python train.py --intermediate_size=960 --norm_place="pre" --parallel_block=false --optimizer="adamw"
Each number is 500 + 50 x the weight over its row's rms, rounded and kept within 0 to 999. Layers, rows and columns count from 0. Numbers have three digits each. The size before them is the row's rms in percent of the matrix's.

# o: layer 11 attention output (transposed), 512x320, rms 0.071, rows 508-511, columns 160-319
# v: layer 11 attention value, 512x320, rms 0.0461, rows 509-511, columns 160-319
# up: layer 11 MLP up, 960x320, rms 0.0711, rows 0-16, columns 160-319
# down: layer 11 MLP down (transposed), 960x320, rms 0.0632, rows 0-15, columns 160-319
o508 082:511485514476541435533439496506524509522540490492482517493505517545476471533451499558470458513450552508546461488584432459497528520496519451477488491552457520526522471416498514511479480526459538508457493475526557489522499501462476547524473533474476591647535486486457536572442502530451536527521551501480455463480521453432508451476561532393489477566522509459561495464444493472428528617495506483465510503463585421489542523504505505402569476552488512575572503423458490515558520472458525
v509 098:484507488481480499496403503474424467554471478510563571492426462550541362486578570602482405459480524413499486437466498445486465610480514508522510480516530481520498525432375450529451507439529384453502637504516593456515501538513468449562501540547532581511474486448521492537492525605503477522462528488459443460550529527546486423492395535536452411466515480455405365560436483461533478510532425465580443454504502500502464489521485478515533525500517502602481487492546495497533435489536589
o509 100:515505530473462461511555425456564537448513525563429440522603603510435568512419430406514531529607445565543541517551514501459504451515574552546475480441480475429445498574550540484528512500463559534442412481409499489495530494443543577498482473503509369465502537498435458476464401420482494517550474565484546579382576559471436545444637454433507552516497451532598524413528480566454442528499496458456588548580553503466508490523480518577529562453461424482493473547505441491493486509516438
v510 093:579486471496501632459583512547580566465481594472442307469541497509575540470479434495544454458529593495513555466529508533518391596414467586492487440556499488486505550504465441468517502481482513448525459580518449497372486437508489454476507555450497526480438467467493476507485534496545447502626478476483498475527475566539418544465490535582487482553486395528518438449543494516451493500536571505502526518466531500490548560510475557534407529523473430501463558497499425375474506503487473
o510 074:492519509455508437512507552459475433576510459520550535507434465492472494517547568489477519503470468456517509448540432474423513432576588424464432516465541456524485476487521517511491463524519497505468467460469549489531532502424487535541461521530587490651558523474531536525519504508453528554445551539504500488509517475518556457533508459466492500463522480450527519538465540443453498504458477501484480510595465545487456501495538470451504494488513576491526510497466512519503498477489487
v511 095:454446518539507534533508512536454442544580465488567580540579431556476490524589498504504522514405527452515418514486481398511596555528516407557517551522474494409483516447539536503506571481495360548532560400550598417476457555507469591479489522546514483494515538428540502447544412493648511549451462438579443531448519498441531455535542510437555535458553559468460496551502519541542509461598479471454509474468517515575565436506437533515545463470459556494534511516513553448578444436552472
o511 088:510481481497481432464482511515549501456509547518449501518489533454482506540340433503485437477528435558456489539470560510469461540453492524415494451475475545524486519513481496529462463471536536447493552571472454512424511473483450440531538491447496468409371419562437489454463550564425479436438479547487512481537510513508458603486479462482492470578434517543476495440485505486447511505385548520525517541484495583419491498543521496516470560469591512499412501449495481542422503574543503
up0 100:506444483332484501559625523451481464549422583457567577537468533534608505433499529550454484600426544421502484485510504464522508508504485526464568544617544412503455455517450559517556485535420436474592432481454538509464486547479475547563538404552521483448564563530471557573595503462568572502516466508535508459471523494452466515490454494488562468404505411423465481523511488591544455553564487531483487515548413484513439578574494394438518486527441602495493514542496420497563522527469506
down0 102:573528519548430454447502509520447395464573512518507401529536513599504436446554478435485439487518455375411494450434523477567386490488591544527556486506427550423460514539471554524469410527517513475431506519447416564512448464484511537487393448429493474532523485490487439486551516526526452608462593438456540503488541487518477497458565502450502424590445418622516480553569573484418541473517496426541424512433543450479573473469547474538469493546577432589463488498580546487543520525555525
up1 084:413473516445505390439549453488398463492475415472481508440524522455517469549577480472387532509471565479471505479512497404496481501598560492478566536473420526489487454522489478477517475455531514604514558495470511541483468473490494547478536439626539539491567543432453463412406569483534458434479448502496469546473490538510547491410484525496557465432496532516521441523538496561502546560446442483506483518485437448463461502456475529513454481508520523537484525469513513513399542493455459
down1 087:533502448540519512577534425546517488500538450482511503453484446573578532469400425500537427402525559498572605474570583525525504526476557495566465409596575518491442462571473467447560541575404521576490435563539493496564551435481440498491547539445483426412453450467452509525530486480531391526556660556493563509472513506454483493498482486517592465421537595510490461573512499486469434490529520475550621458495508445455535447566502478493450500535579512485485452505523551488430491516438491
up2 094:451406433516519552487500533484507469465553470449491491417400577486474502489536507612492500495541462443589473475460469491531504543485583607439477558473550404476508448499511485456563505478522559494447446559568537522440496424518524526493479507549414497499535580496452563497434506478543507414567536453521484586496581509396477496519470461492417483601391452471531521452490553462548419512412549443518469461429485483465485513536553487533520508469509532446488501462560552518473488550542518
down2 084:506494536443593470557507499475537435537513450524525415550501469546517474472439495546510457606469545577492490506486605464536458527379433469596494492539597547509485528519590469527466463499477418451561505560548431464461461511491582416529386463476567473563514503605522474456440462483488599505497624533457530507472496465490446492598536541466458475490379416426530447564546513455473527460463461505515478448528537565521502576514435557545541490542524528514483495544550457495546466546461501
up3 089:475400520544427449563441417492493473474466415409441479533501499463438571462483482530515538517560544551498510504494474444491511458520598506585535500449456484506521465630499463455530463458489455521549497496542512486423484483468542545595490513576523626469567448536551506490495460459510567466506585497486436501504492488493525512393460489423530530458565546483520516499441473514614552541470439516428526586482491551548457484506469465385525561463591643449452559525382521510537593545519529
down3 098:504426570467447502517517461516544428504576591478507453525548462609576460465414485387536497490488565569457557452485542430513476498443481456454503461502524556424445497480508496402484416531533552453516511449506493519550532465396496374519524549413491465452622547511527431552530555519599536528486522454543443470515575563449375444458519466485450509534627481510496447488554459551449513407462484563531524500471539493452577542405513493561433475550525478584461468541538481559443523535501534
up4 099:435440475439503513472442492479446404459394429486580596487568522509448509552498486530518559507577526528556557454518503424504511526509463648488480524577488563509441459409470521498484510475506504460470432523509553475501515392498483462452474535516486545540472534377450430385468437611532588456535486456558489567473551587459411475469511543420424524596544570582461400569437495491552536493489523508447419560430457552501492483413500483484566529509581512545435495520502591548533534505561460
down4 060:478514508479521514473467530491466473481538496503455518535488457439486486523521527492516562532484466504464492437473451488482468470447518496478405500491536479466559542487525507523526499561514476509516462446486542478467470521535477546524536469560483498820440524501474530497544555506530449467509487495495454483525497467541545564540498439488487547480433448484520501474501550489517472540500504505499476521506495502497517450501463480504541550452530522504523505487493473405465519502490480
up5 085:463456585500498468570479456426466479495490398352529456517554563482485597485504475516523568470536477453530534459562415417517537491612510612468493524459486469480555456471496510417514551476520567618536450478482556427507485527462462525472456418553494482478509458471430547436504429532527574417490504544526444467504494457489524387543578497417472569420584469532546407443429506465473512597482428500413487504540492508498521427505478443474397509564562556516510433476447502472521535502517583
down5 094:473475508467512571595465416534523593555531477450560469565571497543484505418511417429541558474577488550501469508481559548451496520484498443505541493485559459476517454423487675425512456417454410438476503552536484464424545516417449551558492535584432427467465425501537459456443505439561491541528522505511484455531423587418465487509523513540530494470540517495493431434511486408446522502554539498603496523409597494447509540437519551441495429453431416644530577493433492594535597552511460
up6 084:459514504514480359485538595520484450543492452533531562485546562541536554531503472565491518442463529516503438531583519507521437580519511540511497420506406510502379443500477542425495369541427538588464559486496630487467459429483535515490547490472432490520495509526518497449494532521546472458399596457479459455435507464497517510557456506464476477457469550518510458452574500528442572518499489541451491440515486460469515587509543541458479508472482537490467531442547457492570546381427439
down6 082:476489566500511536475512480582403489583532537492485413467499524531501453476559445458475515455460480405503430556517489545505496461446525499454441508507530531464480450571417493499587552471490503486505514512477408538523542554489530549459527621541489449615576422527481499551519513492460582444505437467475530456553431481384533535484520476417541478560565446532417556504443495511506503512501478491471503486442512399485625516461502569625446470534579486508491407467537555468441433444472481
up7 097:398495427495574510486430520497479447522430496458474517468464536474478489538510370555531627498498588557505466460539493492529484568560533584506514489528562563491493500477413540488480520483487520511408525591494464445488444459497546488586465536549481575520482540558525530475482488467518498459506511456464416472527434508536483525504437450507484452522543486519550442426514498504509494452545547488508522577428520581522504604547605509415547419472535550428484474457438550436677575558500589
down7 095:566521468446400573523503481484460543469513578545478576587579378518525541471505570486412400529508482474511494416497576485480486501538506502542552529537539487508548508520539554503551518436456454507530484494499458505550472496524451495510560469498536459478451492480494478580484551582511537488481553490513488513435593520471520477569518474581517531537462519457468534593451495558543528535473404466464363464668447470466475426505406578493520524522534538455526505474494564495418427461554484
up8 091:540410563500501608486537568473503540481466572431530525529463395505478466538452514492445598486523500473593473422496504458503521509489463558440484545541515474556529557469496517485483497362475501542406614497545549464554495530478450483497531463492479518467468539451510568553538461503467478507577491487466455531455488487436382464430483518466542576475552501513495495495487608447499423529459547543494447608488531389448556444533506419527524537448481524501490543496495523454565450512503566
down8 098:576511508646528401517519450575552489510540488594439526469498529508518505482500464574509456547486511471410621578512514539480453537517478528583483486499446521515563482521515515459412515564534521447503575457477532686477517565490586485613485396446562451560583420483595483524458502511534536510453537420519506415464563554569563505583494485483493474474417531517510446531542489531537588502485508448482563378531503518405488504540518523482538519481443512564544512436507523478488523570458484
up9 085:444448576468444423467454531432530484545505502490472512533447502466500515484550591492534570582446606457624591452521432418533470555509487456537582515508422474458607486474431635501517548492475470520457528435552582561511445487465443532493528445538519584426502478411451582514467468580455524450507548443525483464519475508487514509592430484518520581535538426455384491515507520477493444634459485512460538519524475534464578476566532442562502513480431533507507479532586519477469435476501483
down9 078:527503502488461497534488453543482496420427542474506485492488486469506533510424496468457540371484414456408454505505510505446542481464507480531520498451507505409545520625510456468486534529399540484448397649456405465590484572496552523507434507524459412584470489594602438494580603424476461352560515501546476449495522474500547490532500469530526528467433460631570539508563481548427502606477481498550470503473555409445487482544603452491456500513461589492482484457555522449592429482595563
up10 095:536399632553501536344577494493571442498499553485522509540484486530529537561529570500472552489486500522526508466549494491572519534541614477476496550489509492452519495497545540409513482514509489534486465397580473503458434458510449512480592497534454533486495472368496615549512457473559545532465554467352483579524567490533517584490488531456461527445487479486624537560518629484497411449458534491465590459531444567480543398459569440462535499516523524379555485556504528537442549522437499
down10 105:580510464549502524493462542489450488466521507503502478520468580509529433550450532536497532516527490471427565540477492504517468589481487497517442357496503520599496533414519525481565543556522497367458472530535551470569605499517532413441517501548433591435571533508526477535490430564515464477486348498560582507442366519440567486522471464540486500473418386471467530565450499465428539459544540545515499480472500580565485475434429457492420503591541393459484473511564456458543459484559490
up11 099:481578464498465447623556573547507436532497491553489546543432494582548531481527529504433515589542509475461561474459519526515524555572453529565558505500470472485513576445538474527577442489501502541458479513536513458469492511511550444544571521536461497484559535438457521434454466535450490545555523533452451523434481515571435579588479550516513541546427560538410487520572464519515541504561628552462492504498392582505464555493448541432559573446581493352441500477500535492528576601458465
down11 095:474456481564490499392483484466420530475441538422617497502508513487523533492507544512480482521471513538495539500531441412400418403491493472544564490452447530523525508509537507435466535571597499542424496479545589493544457447485371531558493521504467428491470493512467579588432472382509456512479480516462398517483528496481591399472579569446546543527510486447558524530501505517531565584475470366471461523504535542549555323465538437438452575536453528467552576451485572432595557490461419
up12 097:629578497486482539565627481490553444504437546500540530524515480515453507561545544499570435502580483440439406512507451484568514612426486448518502519523524486444409505523572434517455451460493493437409395624507575482450548481480459461468483516481408474439498474495499486488494496487469623479486500503486480428520451416460415435485553527548409516615495513477460575508428493530559478465563427513371511509456410497540431500548494518482437470559535567431499507581494575389497481529505553
down12 101:411465522535554454505439490567441506435530560512546517488579530471518401437574360424454448515483497510505559563487579510457505494503460515424503442511362517543537472521505509559605543461507428542505475477480464496495407448540537515509551475520547508523491461495478523502471581488554466552560523465508455529434546511499539537483497510518512445445545467568522429589532440428516555530466640577563476478586504430510562560575421490457471431490544472530520491547552544489560500550479354
up13 100:566530533515568467561486486602513435510499363550412492495516466537510532480505434514485447431485470597567530539425496522474432497560502525473569639481544520596402540488460457452523347507631483543550555548467498496515495543457507471538562490510516513439491467430460557477409541550406561521473542472433421376468562451503507545619560405508516563435486497486481491524568507415497466582576506454503423431533462513470518477601569566500499483484441472523584469471459556425516503543449476
down13 107:525430443445363653486510551521565439579512455437547591531446558440386525495538629472460488569545569455435459427437522443484556500473488491527475552493413456501532538483578510506496528480440449481462499514523449530528498629471497607432472449538500542449429575546562514500490507482484480476581481454526491550413584566468549489449530449550538518492512435517417532445472524449559386521467565564472547475522453541481548526495534494409534567528569512506469457601464453535464517498466479
up14 106:539492429587491650587518522507480461590462489490451494501499570575505483558510514480465513519561527520445487524465465556502478493551479566483547562503446499522495470443519539523451415457496612631544585498506494555507432522518480569536475427467458562426573552470545477491504570531488557464557530514514464505514551457519476497558454594478540525481557493424571519493526479482522463485554485508481465432517444471445490443532523488562590469564465541472441481455513572549418573540493481
down14 104:497539528464484539492492567507444567523591505363555451505516484453456460517530521528571421543556533525552459516458385472467453429568524514484596413566513468429491507489487529498541435445398563549517413524504436452433404517510464561535554468400505513469423446533504491553448505472520479585550544515562501384396463512524479441529550490483541603433505478407492553508460446510392506542580544595487491449471466479580464516496466608491466534447488525484457431557469496500522544398549501
up15 105:558510601497516515486441459445444515549533463502524561383482566436527478526592439488498476486674548544509542491512492514529476358530513474656498504549442511438435444569470547420504473486457504425464530491473514398449485572472458468527440497460512559504464476438498482389487513506440506522478520512507394440433570592567524526479497533520523502584597459524497433587467451440534492457471524443500469406433458476392496442512477426522500492513513538611416526557484490485528498409503419
down15 105:534538520426475454453466536542566481538384462495454527556459577585457503542514492479604471549390511539515502674441436514532538527496382486478511362513555435487497424452591487462493508474491477499562469508487550509491496508512499570422497492498499503477514477493498508487440480509560456486616444476468491530496562591496520439478518481545503473513478483489536458461537459581478530502505484473521462588576420565469513565574568558475571464507574481543485582452424502449537504539537455
up16 107:509485507460578529523609467549588428511605530478529495403488551491508516472398450481458474615526541473571521507501394413528462541516474615494502496483526404471481439441460552489484526429430486410457506546493523544398464551532480488477546413500503560433444448479434473467594548491519483508519462475551512504514594476578533443496449496551449499429430442386522483486476518605495395491491556579552475542479542483441534554602573548551444508420455476470314466557542465539499573507529514